Weights of a small transformer language model.
Size: 8 layers, 3 heads of 128 (1 for keys and values).
Architecture: RMSNorm before each block, rotary positions, no biases in attention or MLP, untied embeddings.
Training: a variant of SOAP for these matrices, 654M tokens, 2230 steps.
Each number is 200 + 40 x the weight over its row's rms, rounded and kept within 0 to 999. Layers, rows and columns count from 0. The size before them is the row's rms in percent of the matrix's.

# layer 3 MLP down (transposed), 1536x384, rms 0.247, rows 962-998, columns 64-127
096,157,223,169,266,252,212,210,219,190,163,175,212,170,215,204,192,80,135,188,269,203,172,213,229,252,210,247,239,199,142,160,287,201,186,161,172,270,105,181,179,239,185,154,174,168,195,206,144,266,194,107,78,202,178,266,203,236,168,275,233,244,199,238,227
090,159,195,180,253,129,181,198,196,242,175,225,236,171,243,190,224,216,173,201,149,160,196,286,182,230,194,190,189,137,179,244,170,159,217,127,235,168,220,168,180,200,267,205,196,209,221,221,274,207,180,220,257,180,141,247,245,183,191,141,190,115,160,287,148
101,213,318,234,185,192,236,236,257,244,257,240,144,201,202,177,270,176,244,203,178,250,220,180,250,214,205,159,243,151,216,180,233,194,202,136,162,165,215,180,179,185,149,208,169,215,189,162,196,260,208,156,182,194,284,193,253,178,276,169,175,160,201,195,206
101,161,216,202,210,258,146,165,202,172,130,132,93,210,150,223,229,129,253,228,273,277,164,174,176,218,192,195,203,273,202,192,133,214,218,241,205,186,248,187,214,159,168,238,143,231,209,177,175,225,178,198,207,253,204,198,188,227,145,252,161,170,255,170,204
101,127,270,223,200,213,241,146,138,177,192,222,268,210,148,220,182,213,168,208,172,207,164,182,204,329,157,146,206,180,224,202,142,219,184,178,193,221,204,198,213,198,232,200,173,204,244,189,194,247,218,184,212,210,231,213,246,212,175,156,148,263,184,158,225
103,155,125,204,181,222,234,183,175,208,271,166,164,216,258,212,284,201,205,192,173,176,216,208,172,189,261,134,166,237,251,259,263,182,191,222,222,161,175,107,228,293,143,232,187,207,271,229,239,203,222,182,171,148,220,221,165,182,230,156,272,220,127,206,150
095,205,142,210,194,170,201,230,227,277,153,223,192,142,212,168,207,236,277,160,186,200,227,150,227,196,213,259,192,175,194,228,204,229,103,188,198,222,174,149,188,213,190,180,148,215,155,211,235,154,258,212,205,210,196,189,144,203,224,209,216,112,241,192,166
099,216,190,177,251,224,156,116,234,173,260,185,193,200,197,222,176,132,202,146,231,142,150,160,195,237,175,164,196,217,173,195,224,191,165,279,183,199,206,274,192,191,252,171,129,220,291,207,285,218,184,187,210,218,197,222,222,258,260,178,184,185,251,222,196
101,177,172,251,220,178,178,205,220,216,212,260,231,167,265,193,193,227,170,181,154,209,177,145,232,210,189,153,167,178,175,246,271,192,121,182,221,148,215,169,146,189,160,223,236,189,143,202,180,197,210,224,187,167,196,203,244,216,215,180,246,208,266,206,145
103,182,171,153,199,150,172,183,193,197,285,273,145,163,118,236,189,266,237,231,179,186,249,186,153,207,104,186,272,174,170,210,145,201,233,271,220,161,236,240,172,135,193,167,199,217,140,204,220,208,199,239,231,198,215,157,216,211,189,208,174,219,150,193,209
093,111,181,182,167,189,238,106,156,238,201,157,214,167,245,224,196,137,228,136,240,216,230,139,194,232,205,269,258,201,232,113,139,140,161,173,190,224,215,204,251,201,211,198,175,277,268,169,202,179,189,172,218,265,137,159,238,138,217,211,196,167,253,242,231
108,155,257,200,200,222,182,142,218,242,192,241,157,138,200,100,206,212,244,204,214,194,194,104,206,180,168,151,204,262,287,231,159,264,210,243,162,278,240,139,103,197,162,227,151,261,216,173,179,251,120,94,170,205,270,190,222,230,208,118,243,176,197,199,182
109,207,147,240,164,196,203,231,240,157,262,202,186,202,219,181,239,276,214,213,187,167,225,123,173,229,141,264,252,186,165,162,247,255,233,192,210,157,197,213,148,219,165,222,155,292,188,218,147,161,208,142,188,220,173,158,175,255,219,222,209,189,179,287,220
102,214,167,190,242,92,149,186,207,168,159,226,256,152,123,165,243,259,214,210,191,205,220,194,194,243,230,144,177,204,193,137,146,209,186,245,148,212,217,166,212,219,181,276,233,183,137,251,165,196,206,228,212,238,210,165,293,257,168,254,212,214,257,189,183
095,205,172,176,137,238,176,190,221,178,180,167,243,270,231,211,158,197,172,187,287,242,167,124,290,155,254,194,244,224,186,130,154,155,177,183,249,179,132,191,202,268,226,185,220,225,219,253,240,235,283,181,148,174,148,214,185,252,114,157,183,190,244,216,214
100,188,184,210,244,178,235,173,134,125,204,148,264,244,195,185,214,206,235,269,220,228,180,214,224,142,222,270,165,268,191,183,174,154,242,250,266,188,194,155,140,178,207,119,213,182,187,251,197,241,204,166,185,183,261,138,215,219,179,207,175,223,188,180,256
099,264,147,215,252,135,266,243,216,167,170,229,225,223,166,240,198,126,215,187,245,221,240,202,214,194,242,216,193,215,168,190,214,220,221,187,224,254,203,181,102,198,228,239,156,218,140,161,197,182,247,229,180,220,237,253,234,199,236,146,221,251,217,166,137
098,213,224,191,139,218,208,166,199,192,188,94,206,168,343,150,170,220,205,194,215,157,125,183,235,179,221,243,196,172,222,192,189,165,176,279,176,200,173,179,238,168,269,215,217,239,206,221,131,169,151,224,207,231,210,241,176,216,184,151,208,200,255,156,184
107,203,270,125,196,193,222,156,194,236,234,231,240,247,250,209,189,151,191,230,201,188,207,236,144,292,254,178,146,228,158,160,124,212,233,224,207,164,202,148,217,130,162,185,257,218,182,174,230,192,186,281,174,180,217,169,210,162,217,140,207,255,222,198,183
105,137,229,208,239,245,212,219,191,195,239,221,194,182,229,221,216,234,226,233,153,216,199,211,159,197,265,219,253,158,192,172,173,192,177,206,164,168,76,221,170,171,225,122,161,82,191,233,216,192,143,137,260,262,195,184,230,170,262,197,301,278,216,180,165
099,249,225,214,216,168,204,290,231,198,185,169,290,174,129,242,235,234,203,239,204,199,89,178,158,212,147,240,111,158,215,186,219,210,183,230,182,215,197,200,200,173,266,129,222,162,199,221,228,172,235,224,216,187,234,181,169,174,133,306,241,165,242,123,195
103,195,230,222,153,185,188,217,228,118,183,189,221,214,215,223,204,99,223,166,137,217,218,161,169,216,252,156,205,200,173,213,200,169,184,218,223,187,173,205,202,174,166,205,163,224,220,135,249,220,204,193,175,195,230,124,179,216,205,154,225,186,205,229,176
100,159,209,191,129,183,132,231,127,204,209,132,225,152,188,222,226,165,195,236,156,180,182,177,237,233,150,161,205,170,172,187,133,261,184,87,180,165,294,107,169,199,244,158,239,166,180,234,173,179,231,233,218,153,193,209,229,200,200,176,184,245,133,170,192
100,209,150,191,186,225,212,228,279,178,276,227,256,256,178,232,226,181,222,195,193,123,212,96,241,211,205,238,204,224,172,161,207,196,234,231,172,112,266,236,182,167,216,227,144,154,253,172,219,183,222,192,194,192,233,208,236,154,228,218,247,177,222,185,204
104,200,175,204,233,231,189,217,200,118,201,179,221,193,115,229,177,237,222,209,143,219,234,260,186,158,198,245,144,203,231,175,122,152,278,158,133,183,210,211,236,182,230,171,286,168,249,238,210,238,234,168,146,167,188,214,237,198,203,238,175,211,231,197,128
112,139,125,197,259,204,173,211,260,164,209,216,153,168,252,237,178,181,122,211,207,281,195,194,227,195,227,244,216,219,211,136,218,220,185,226,158,214,148,199,237,236,151,192,191,221,214,219,261,182,216,144,258,227,164,130,210,272,241,250,239,134,213,201,324
099,126,124,233,231,128,218,146,173,179,206,147,183,185,269,224,165,185,176,163,156,172,241,151,199,202,178,259,219,173,247,246,148,192,249,210,164,191,165,247,194,180,266,158,218,233,192,224,227,183,196,194,191,187,245,210,180,218,165,130,128,155,123,195,139
103,276,165,253,214,242,230,152,193,180,236,194,233,133,154,216,240,202,157,225,208,241,248,183,199,150,177,188,184,238,199,178,223,207,147,229,213,145,163,171,254,201,183,308,297,217,155,216,211,214,219,217,166,225,146,199,167,224,222,182,184,196,161,257,145
102,183,255,203,239,148,162,221,248,264,150,204,252,147,194,264,151,243,175,172,227,244,122,281,193,242,248,227,264,200,210,247,147,150,216,175,170,196,223,139,142,262,221,216,202,216,157,210,235,170,168,217,258,193,188,158,123,151,180,226,258,219,148,190,235
100,187,211,185,161,187,210,191,209,204,247,105,111,246,184,173,190,132,169,189,166,247,162,189,277,218,172,172,238,164,271,80,231,204,245,177,148,210,157,221,270,223,247,204,226,194,192,195,228,219,235,220,262,165,205,252,232,191,146,251,198,219,159,179,157
099,200,74,130,201,174,184,221,174,213,205,219,198,230,251,172,215,245,150,203,232,162,165,229,190,207,178,129,209,157,148,178,106,187,187,194,259,166,188,207,243,240,188,139,228,191,255,169,302,208,202,167,197,225,197,227,196,196,214,276,234,256,193,172,187
096,192,238,216,215,139,175,141,220,189,171,145,224,201,178,174,154,119,188,206,228,176,135,187,116,171,153,197,148,206,133,212,112,198,177,189,216,177,220,246,112,118,184,148,217,161,183,228,205,124,167,179,188,248,222,246,218,230,171,233,224,245,210,187,126
100,283,180,159,242,170,154,206,219,154,182,224,277,217,210,231,203,265,169,145,324,198,158,141,197,179,221,191,192,242,211,232,197,259,166,166,126,217,204,123,144,167,241,169,270,166,246,215,181,214,223,184,170,190,232,254,185,243,216,139,191,277,221,265,163
094,221,135,197,202,273,245,94,227,137,224,159,171,244,217,167,197,231,214,200,216,284,209,133,169,210,249,180,224,199,294,156,247,197,248,166,258,232,233,163,170,165,222,219,219,260,211,201,259,266,214,142,155,211,253,219,187,89,160,254,224,162,128,236,250
097,282,173,220,182,279,202,197,188,186,169,192,210,109,174,211,182,192,260,134,167,215,221,168,160,190,324,178,205,205,208,266,210,194,228,151,223,211,181,294,224,244,206,213,151,206,194,171,191,222,156,235,213,161,186,229,185,221,235,239,248,201,235,244,170
104,265,276,122,258,184,178,202,210,173,205,141,152,153,178,289,150,176,132,157,232,152,222,241,208,181,173,168,157,243,223,182,168,214,174,193,166,172,153,205,204,214,165,218,232,192,228,172,176,290,163,200,149,166,191,151,223,204,232,190,317,175,180,191,225
097,173,159,180,278,236,172,136,187,191,220,213,230,258,168,239,256,166,221,202,264,220,221,205,173,264,144,161,221,191,201,240,147,216,255,223,152,152,195,219,290,141,204,174,199,145,205,204,224,236,189,225,211,150,209,219,201,239,138,242,231,236,172,164,208
# layer 3 MLP gate, 1536x384, rms 0.257, rows 963-998, columns 64-127
095,215,187,216,202,204,199,120,228,198,245,243,190,136,168,165,192,142,235,178,129,150,122,188,202,192,194,237,228,186,160,158,220,193,210,146,208,168,228,159,161,158,186,149,178,269,179,165,182,259,234,204,247,215,136,184,219,267,224,208,219,166,168,180,163
093,129,180,225,219,207,130,220,164,219,132,268,232,232,234,199,184,226,262,231,231,173,197,172,197,202,170,201,177,255,210,244,205,190,186,148,161,235,128,212,165,197,251,157,290,254,164,258,196,218,227,191,141,182,173,196,177,174,220,304,190,182,206,166,232
097,150,218,198,186,206,196,157,133,250,223,205,200,111,102,168,223,188,187,186,244,221,196,152,170,237,187,179,228,237,189,195,154,196,214,210,187,207,232,153,255,241,178,245,191,207,160,127,197,190,184,176,153,246,164,258,263,200,209,176,134,192,224,189,181
099,203,165,175,185,243,171,110,180,194,249,204,250,182,128,229,200,236,181,226,215,217,270,254,156,290,283,256,259,177,185,194,182,275,151,313,216,201,178,191,209,157,243,177,201,207,213,155,180,184,265,264,155,267,196,180,193,139,254,204,238,195,107,246,184
097,132,248,180,195,153,165,204,150,285,178,249,231,250,234,137,157,175,201,186,233,207,162,211,86,179,256,174,137,213,229,264,180,176,188,186,189,238,249,175,190,185,190,188,242,178,142,205,186,168,153,203,206,243,163,159,165,300,199,164,200,206,197,174,200
093,249,216,213,183,146,199,218,150,175,163,191,241,207,188,213,214,139,185,189,196,200,214,193,194,131,149,198,238,262,165,185,205,214,184,234,201,247,213,257,137,153,159,308,193,175,188,188,198,286,223,178,268,247,101,143,185,253,228,217,136,165,224,191,254
104,212,211,204,162,213,225,274,198,227,273,150,178,231,174,139,182,194,206,170,216,209,221,203,187,220,206,249,200,181,231,183,130,212,208,175,203,162,161,228,198,207,256,200,318,223,207,184,185,170,218,184,240,215,175,189,190,189,235,178,245,119,197,216,151
096,83,219,218,179,230,239,213,172,226,216,161,217,201,186,213,275,189,245,210,215,176,178,172,267,246,187,252,145,159,183,192,180,293,179,118,198,206,170,142,228,220,158,253,148,213,134,258,250,207,173,164,207,184,236,209,241,201,183,224,242,303,181,164,216
095,178,182,253,205,173,191,238,191,217,142,173,193,106,244,177,168,301,203,194,164,188,204,176,190,177,168,234,216,255,202,187,163,158,165,219,147,247,224,242,128,185,99,243,233,229,219,178,216,181,232,238,199,169,146,146,222,195,158,230,187,198,162,210,243
098,200,170,190,163,166,184,198,252,212,256,166,160,150,188,184,217,226,201,211,242,226,97,163,192,204,208,204,171,190,233,248,211,193,186,235,191,254,139,230,184,216,151,184,70,197,199,229,192,189,203,185,156,216,194,238,218,198,181,168,173,254,209,235,197
101,95,164,278,187,312,51,171,210,236,208,176,240,170,211,263,227,246,175,204,146,259,172,228,302,240,244,176,205,190,162,197,213,167,145,160,146,226,228,159,166,184,219,239,234,294,221,236,259,235,180,280,240,271,186,228,181,208,260,151,194,208,188,185,225
099,248,173,183,263,200,162,235,197,135,143,187,234,204,274,166,204,255,220,226,198,161,249,240,199,201,134,163,139,212,287,276,272,216,203,142,162,196,200,191,214,195,258,222,214,247,181,201,174,190,218,211,205,189,173,164,171,119,165,249,237,195,127,220,238
098,237,252,225,185,253,255,90,205,172,208,210,261,211,245,197,239,196,182,194,128,279,202,202,168,213,289,206,156,227,177,222,123,166,243,165,142,165,242,229,275,189,206,203,236,231,137,200,234,159,213,167,274,203,195,220,233,169,178,154,158,161,200,258,225
097,260,127,173,207,179,230,199,138,164,205,249,170,169,141,237,184,221,214,221,187,192,170,198,168,231,205,219,214,144,189,174,265,128,221,224,180,167,175,214,235,223,173,174,229,224,177,154,176,219,202,111,145,159,222,227,170,254,219,149,212,232,131,232,158
103,205,177,210,194,229,278,152,217,249,139,255,227,250,138,201,165,272,208,187,161,202,171,244,264,179,176,246,161,150,148,139,116,234,173,220,199,189,205,232,161,230,170,199,243,211,245,166,140,233,211,165,268,219,235,205,274,177,169,235,275,173,302,200,230
101,155,185,271,191,256,198,253,138,174,153,189,176,167,211,180,289,239,261,278,188,187,117,136,238,163,155,193,177,128,173,191,216,241,121,207,194,200,181,214,200,219,196,197,258,203,148,190,186,239,234,197,248,216,157,183,212,225,223,195,212,209,152,210,155
099,157,254,198,227,190,221,268,156,237,205,133,214,125,181,203,213,185,242,231,184,206,236,202,204,226,234,193,185,276,225,283,300,292,201,182,242,240,213,196,223,202,250,178,202,162,154,135,239,131,102,199,142,221,185,233,143,192,204,184,245,184,186,247,194
098,165,236,193,201,137,215,177,139,107,200,98,200,190,197,198,244,127,189,138,212,211,213,209,200,172,216,147,207,224,222,193,232,173,211,228,186,171,175,234,182,114,164,233,199,247,180,123,266,227,181,254,185,190,154,197,179,217,198,273,178,181,237,171,221
103,209,212,152,189,201,249,225,259,209,190,201,143,186,209,229,230,138,240,182,164,144,236,235,249,214,232,129,165,203,160,169,258,244,108,200,302,236,173,134,213,266,174,179,183,208,172,192,184,173,209,166,223,176,254,220,192,171,207,153,163,183,199,191,153
097,207,168,147,175,189,227,149,151,258,293,208,166,166,205,215,192,213,209,213,187,205,181,178,253,162,214,170,232,254,214,237,180,294,199,137,262,267,222,191,87,200,156,221,165,199,144,201,201,188,188,156,165,154,197,142,207,298,209,244,184,171,252,178,170
100,231,193,147,228,125,234,199,160,201,231,184,241,191,257,243,225,253,185,205,194,141,242,172,224,205,226,186,209,186,216,218,182,152,168,145,162,193,196,242,161,183,214,186,330,275,201,196,231,183,201,246,250,174,195,134,227,164,209,134,175,242,189,204,210
095,288,180,210,252,173,99,159,251,244,207,160,230,110,218,132,145,237,207,260,247,167,223,228,219,261,256,186,271,126,215,216,202,195,117,189,170,166,190,109,158,147,198,202,156,138,147,217,247,225,122,195,172,209,229,210,166,140,199,188,224,248,191,256,190
093,218,256,216,214,134,168,202,169,191,295,162,187,142,171,239,181,151,143,199,172,216,257,163,218,247,201,227,177,246,208,140,190,260,209,231,185,195,226,236,153,248,195,311,202,194,209,216,222,155,208,136,204,203,180,221,277,196,149,164,209,178,182,198,173
100,212,179,185,214,184,256,201,259,187,172,185,182,204,262,181,225,212,234,193,112,141,145,197,219,155,188,199,182,183,258,251,121,160,280,142,183,205,162,203,221,263,161,200,170,279,223,229,206,178,169,210,198,153,234,237,265,232,126,176,252,156,159,237,249
107,225,267,247,150,174,237,245,227,149,253,242,148,169,259,229,207,183,167,189,303,273,287,274,251,177,216,208,147,172,180,191,168,209,180,200,130,202,182,173,202,203,232,167,194,250,255,165,246,108,233,280,217,186,207,141,232,225,222,197,247,207,152,237,205
096,74,213,216,154,178,215,226,142,183,165,175,138,205,184,163,134,178,150,188,248,186,141,176,204,266,223,263,175,205,219,255,199,184,198,180,212,238,247,225,262,190,258,235,179,152,136,215,179,169,189,164,255,181,140,248,214,171,168,174,122,225,192,252,148
109,218,196,213,223,213,209,182,222,234,246,196,235,146,230,155,218,167,217,194,254,214,200,175,166,241,215,221,284,132,298,310,143,240,233,219,218,189,178,153,124,119,182,182,215,281,268,208,253,215,170,209,318,215,164,189,195,259,189,245,195,210,178,212,175
094,239,250,177,158,174,232,99,174,215,306,212,316,228,210,165,260,209,190,135,152,222,173,164,178,179,256,183,205,252,170,150,190,222,197,233,239,259,195,231,214,258,210,221,180,153,138,168,244,143,188,288,258,124,177,222,232,178,239,234,198,220,263,224,242
103,239,162,87,180,184,269,136,171,169,130,238,174,279,139,171,238,200,221,172,182,125,260,262,182,178,185,184,204,228,184,194,252,181,186,206,212,256,179,200,172,184,125,169,239,162,230,173,203,195,153,153,220,171,233,188,159,153,223,209,235,207,191,238,150
104,186,197,266,214,189,117,223,144,227,222,160,199,200,220,165,204,161,135,195,226,212,171,196,177,217,286,191,126,194,194,95,222,165,215,194,221,180,173,262,230,210,243,212,223,221,211,167,234,215,131,200,155,267,164,205,180,250,200,156,257,216,265,201,226
097,244,198,120,215,240,201,151,151,244,175,203,208,181,287,206,203,212,163,221,190,192,246,254,212,147,169,210,140,245,132,201,245,227,233,188,207,206,207,48,249,201,162,161,161,116,218,215,208,132,222,141,241,201,209,226,160,191,127,240,186,216,205,186,187
105,197,248,136,140,219,232,162,174,149,223,154,244,129,208,184,127,243,200,244,199,175,233,172,230,141,207,149,123,222,172,173,161,198,204,185,219,163,162,185,238,155,240,235,187,147,134,231,211,184,177,233,176,120,195,242,93,183,320,211,188,197,135,262,199
087,226,186,232,244,185,177,271,198,222,201,213,238,155,239,181,352,214,219,192,193,262,213,188,162,153,229,130,218,195,216,310,217,187,211,217,177,174,261,273,211,290,231,212,188,230,143,117,160,190,250,189,254,240,232,203,200,233,136,182,163,132,210,191,136
102,212,274,120,267,232,164,200,224,224,152,206,240,141,239,146,213,211,243,216,206,233,242,192,246,264,183,175,163,327,201,171,223,274,152,251,217,222,188,191,167,212,155,241,220,184,241,259,244,238,147,174,202,222,209,164,169,149,132,172,166,249,223,172,138
096,209,227,169,169,222,127,213,210,199,191,251,149,209,140,185,174,226,221,226,224,198,196,219,244,155,138,198,202,211,156,153,185,181,153,200,270,211,163,220,208,199,211,226,210,166,220,225,153,191,227,167,125,277,104,139,226,203,194,203,155,228,208,274,198
094,205,180,186,196,214,200,236,259,166,181,138,113,211,282,119,123,197,214,188,117,222,183,140,256,206,231,173,156,193,230,219,234,253,134,235,222,198,152,196,125,167,207,196,134,217,185,168,238,275,193,237,187,232,124,211,246,206,210,257,129,137,228,179,255
# layer 3 MLP up, 1536x384, rms 0.264, rows 963-998, columns 64-127
095,278,216,189,307,208,136,300,190,315,194,183,211,228,211,202,226,155,221,194,239,264,271,291,164,168,263,153,233,241,253,204,182,247,263,238,187,240,274,160,179,246,268,173,157,227,195,311,227,183,158,266,245,243,236,111,245,272,182,158,156,261,169,164,152
099,225,253,260,222,142,200,188,203,160,196,174,130,263,222,246,223,183,186,207,199,183,141,180,131,142,243,168,192,184,191,189,217,181,189,270,197,177,231,186,162,204,144,221,179,226,197,173,261,191,77,232,192,276,169,204,216,182,261,194,225,223,259,222,180
098,227,186,201,236,275,172,213,264,227,228,180,198,189,245,199,237,195,224,172,246,170,187,208,187,185,175,266,263,81,197,162,178,177,87,266,188,274,107,217,262,213,244,167,216,191,204,137,201,211,190,187,226,222,204,241,150,286,98,226,216,215,214,178,229
097,240,146,181,163,179,206,161,161,195,240,194,192,212,144,259,169,199,225,247,216,164,231,234,236,191,235,276,210,214,177,140,229,241,269,284,244,211,225,141,214,145,213,112,226,221,279,163,121,203,265,171,282,210,170,234,147,115,220,156,125,200,219,252,197
097,208,223,142,198,172,220,217,275,232,264,186,160,198,209,104,180,147,271,234,158,242,124,214,149,232,191,220,234,252,200,207,227,148,178,164,194,228,287,211,141,186,187,152,219,186,151,215,199,186,150,234,159,208,192,210,199,247,183,173,236,272,139,188,230
096,250,186,265,177,207,249,210,195,224,194,218,184,199,171,182,228,161,181,276,220,244,238,199,234,190,100,234,185,254,263,165,252,120,187,232,246,243,238,209,180,160,135,189,194,158,160,188,194,247,223,127,247,189,224,176,185,230,243,224,204,204,266,222,249
103,164,187,183,180,180,201,267,140,218,258,186,226,184,160,239,195,181,174,166,145,275,302,230,165,180,194,163,146,209,196,161,179,163,220,240,250,145,151,206,174,264,174,141,208,138,180,250,188,214,168,234,252,193,193,251,245,248,183,176,195,224,239,222,164
100,216,172,129,241,233,264,231,216,259,125,181,263,157,105,202,192,153,121,139,184,239,144,203,224,229,205,255,161,176,130,192,245,212,232,200,166,222,269,160,226,146,172,237,194,262,178,195,200,206,192,206,214,235,159,180,268,146,182,224,197,221,274,218,182
102,206,253,142,220,112,184,258,211,207,160,189,159,169,262,156,192,207,162,252,191,198,163,188,202,111,182,198,142,191,167,189,192,147,218,230,122,234,178,146,187,164,222,283,195,210,245,176,250,187,199,221,188,231,193,228,141,186,241,218,179,163,209,233,254
102,167,278,187,199,164,214,224,199,206,151,192,174,202,238,180,239,225,166,258,192,298,199,169,208,202,180,215,193,205,179,203,193,193,192,211,203,200,301,249,218,140,239,155,221,215,139,162,187,242,273,190,205,243,201,144,217,160,200,177,275,214,235,244,235
102,228,178,226,214,263,124,207,206,188,162,107,205,202,159,167,190,166,243,253,232,160,275,215,218,183,191,255,209,188,194,154,167,237,152,217,220,207,200,197,197,146,221,215,159,173,211,286,163,197,206,225,225,226,246,186,202,215,206,140,171,208,179,197,162
101,242,216,192,146,191,203,212,190,154,194,198,238,209,139,157,153,174,198,214,139,188,206,204,203,186,156,150,246,217,234,177,256,261,251,129,210,220,254,137,128,271,258,128,259,228,179,236,223,215,200,197,193,117,168,194,243,210,232,239,214,166,203,207,216
100,178,231,241,212,266,204,187,223,196,206,220,270,247,255,206,219,208,221,244,235,122,188,170,139,237,173,233,217,172,194,214,235,145,84,222,190,187,233,235,214,232,146,133,253,127,203,168,248,191,237,226,198,137,148,149,165,247,140,191,163,270,156,170,236
098,225,210,184,146,151,269,249,146,205,262,213,236,171,250,211,211,310,182,181,184,201,224,215,198,208,146,122,212,215,169,186,207,194,267,163,267,163,148,259,211,238,205,237,153,255,196,229,201,181,273,157,185,122,221,212,138,245,200,217,257,214,189,243,159
097,176,164,223,194,149,220,227,181,225,185,267,216,169,197,239,195,259,154,248,256,257,238,191,204,166,165,211,177,266,187,150,173,242,232,180,152,217,268,220,146,204,215,203,191,224,232,160,218,240,222,125,209,207,246,236,377,163,198,244,213,258,232,240,236
096,189,248,242,134,156,149,239,222,200,299,173,267,259,224,201,165,305,223,175,181,92,239,199,215,196,218,229,169,234,248,273,257,163,239,159,196,232,170,194,227,208,161,216,150,216,218,265,151,192,240,194,206,147,220,139,285,202,231,185,194,260,230,111,171
100,231,240,156,166,239,255,220,208,213,211,244,226,184,270,174,210,222,236,131,179,241,166,205,135,207,171,214,204,306,248,257,161,124,207,157,268,177,139,228,209,151,165,114,184,250,266,188,197,195,241,216,270,253,230,209,170,228,231,221,219,177,194,183,231
098,175,119,184,205,182,163,201,262,243,306,288,243,208,244,182,158,268,237,259,143,129,166,182,168,241,186,198,194,205,190,206,163,130,179,269,169,172,236,140,227,221,245,140,167,219,227,184,177,216,249,212,179,227,231,199,230,167,223,146,248,189,121,248,186
102,146,134,185,192,178,179,209,206,156,204,171,151,177,198,224,166,268,198,253,157,172,228,130,171,190,309,254,227,227,213,197,249,187,233,194,171,202,163,237,214,216,223,175,210,163,192,220,197,180,172,179,172,145,175,150,173,245,197,240,180,150,308,191,290
099,216,198,165,194,146,199,179,217,174,195,236,262,218,173,197,251,165,112,165,211,130,178,200,174,190,156,194,182,198,250,213,203,208,249,212,261,239,229,274,204,148,186,149,208,194,221,217,195,195,280,217,249,209,169,239,203,98,137,223,155,173,198,162,242
103,253,210,220,226,214,230,242,247,223,179,214,178,346,162,213,220,228,211,221,201,165,153,193,167,258,195,223,166,195,179,198,205,199,190,198,202,247,169,220,232,231,184,222,193,196,174,165,167,234,298,172,261,152,178,110,213,231,212,174,188,159,270,271,159
102,269,186,231,187,143,195,146,245,215,145,213,218,174,208,172,173,142,139,248,140,215,178,225,120,212,217,181,103,120,152,222,219,198,245,230,129,164,186,184,144,197,173,229,202,180,205,168,226,167,149,212,189,247,215,207,282,154,196,173,178,231,263,204,207
095,222,222,278,204,227,151,177,175,199,178,241,156,215,216,246,210,205,195,244,219,180,204,120,225,193,113,209,198,213,185,206,164,237,206,192,268,239,210,195,166,201,230,154,202,211,240,221,219,204,273,160,231,180,231,158,204,195,240,218,198,146,220,229,179
100,112,282,202,237,229,151,204,252,263,116,121,250,194,197,227,212,212,222,228,149,208,200,161,153,251,208,202,175,149,96,161,264,178,230,211,185,133,188,224,211,232,172,99,236,172,205,193,170,192,176,233,223,244,178,226,189,147,223,202,174,293,111,207,205
113,210,167,226,114,180,228,206,171,157,249,228,115,177,262,186,180,286,184,200,164,153,211,163,244,211,196,237,154,210,242,210,195,190,205,272,189,207,257,203,262,181,299,222,219,239,216,324,121,183,173,220,186,136,207,241,196,174,216,250,252,213,220,289,188
100,184,196,173,185,174,160,199,169,190,149,222,159,237,289,166,264,212,208,132,226,173,219,172,174,190,191,205,150,216,214,170,245,162,197,147,242,177,203,157,145,201,213,174,189,170,195,94,253,190,197,200,161,231,192,267,218,244,206,185,252,199,194,209,297
108,161,197,252,181,164,245,179,166,176,249,188,133,310,178,238,236,173,240,153,148,252,234,173,169,225,216,202,227,265,160,208,247,177,177,230,212,217,221,195,115,156,237,192,171,217,208,259,157,239,127,177,216,227,184,188,249,240,187,193,242,171,234,163,168
097,222,220,273,192,168,206,197,168,215,193,175,228,149,185,205,221,173,145,216,170,237,160,161,217,173,218,275,193,178,255,201,180,247,259,182,257,209,204,199,247,124,235,217,169,147,209,163,263,253,207,197,212,208,186,209,150,110,212,242,276,242,300,237,232
103,222,184,242,159,204,236,232,151,231,303,200,205,174,215,210,178,276,212,217,185,234,236,197,175,219,168,206,217,136,229,250,134,160,142,212,239,232,156,183,180,157,241,204,260,174,199,158,196,203,205,137,238,233,246,238,228,194,224,202,254,227,221,186,189
099,146,174,134,161,209,184,247,147,221,205,213,227,233,176,209,298,150,174,137,187,183,162,226,221,177,208,234,152,219,228,201,235,256,243,177,249,248,204,209,169,223,206,146,243,204,239,248,134,197,138,196,216,224,114,192,149,225,178,142,201,215,227,224,131
097,157,216,293,112,220,238,188,227,155,263,250,248,174,126,181,206,195,230,232,267,187,196,187,197,187,144,180,229,204,201,156,265,213,208,199,169,229,210,200,210,207,174,251,199,194,201,251,152,219,218,150,194,218,206,248,109,175,249,251,136,298,247,244,262
100,253,200,182,211,232,226,205,166,242,191,154,195,139,186,142,172,222,168,180,161,249,147,170,193,202,215,209,257,239,235,190,227,203,198,173,171,243,275,221,255,161,174,129,204,128,221,218,241,239,160,171,247,227,217,217,222,161,256,170,256,131,256,170,130
094,190,231,171,137,263,127,189,240,142,195,266,189,203,151,209,160,234,233,140,182,265,175,215,203,230,99,185,100,270,167,221,226,268,187,157,149,231,160,249,199,163,187,229,189,229,259,248,89,233,166,261,185,149,193,283,221,173,220,185,240,198,204,175,190
096,182,192,140,218,213,240,238,97,169,241,199,188,186,206,148,174,190,176,253,260,146,183,179,212,140,164,210,233,243,204,235,185,135,103,216,208,198,181,220,246,245,199,153,116,205,208,241,233,69,107,171,151,212,182,149,198,185,152,176,174,193,200,256,257
107,135,265,235,152,222,209,265,184,217,220,169,205,231,190,243,174,130,175,154,165,170,216,177,196,146,243,178,269,225,198,210,155,176,224,166,185,224,129,180,155,155,226,207,303,262,187,246,240,139,198,92,250,241,224,261,204,176,182,222,206,160,246,204,227
094,178,148,131,196,228,181,240,142,176,166,161,189,239,217,210,131,195,226,151,146,216,190,119,208,134,238,157,174,190,208,197,223,185,154,209,193,226,192,314,126,154,215,200,176,161,138,185,157,220,174,113,191,208,207,252,155,206,247,194,191,118,170,202,239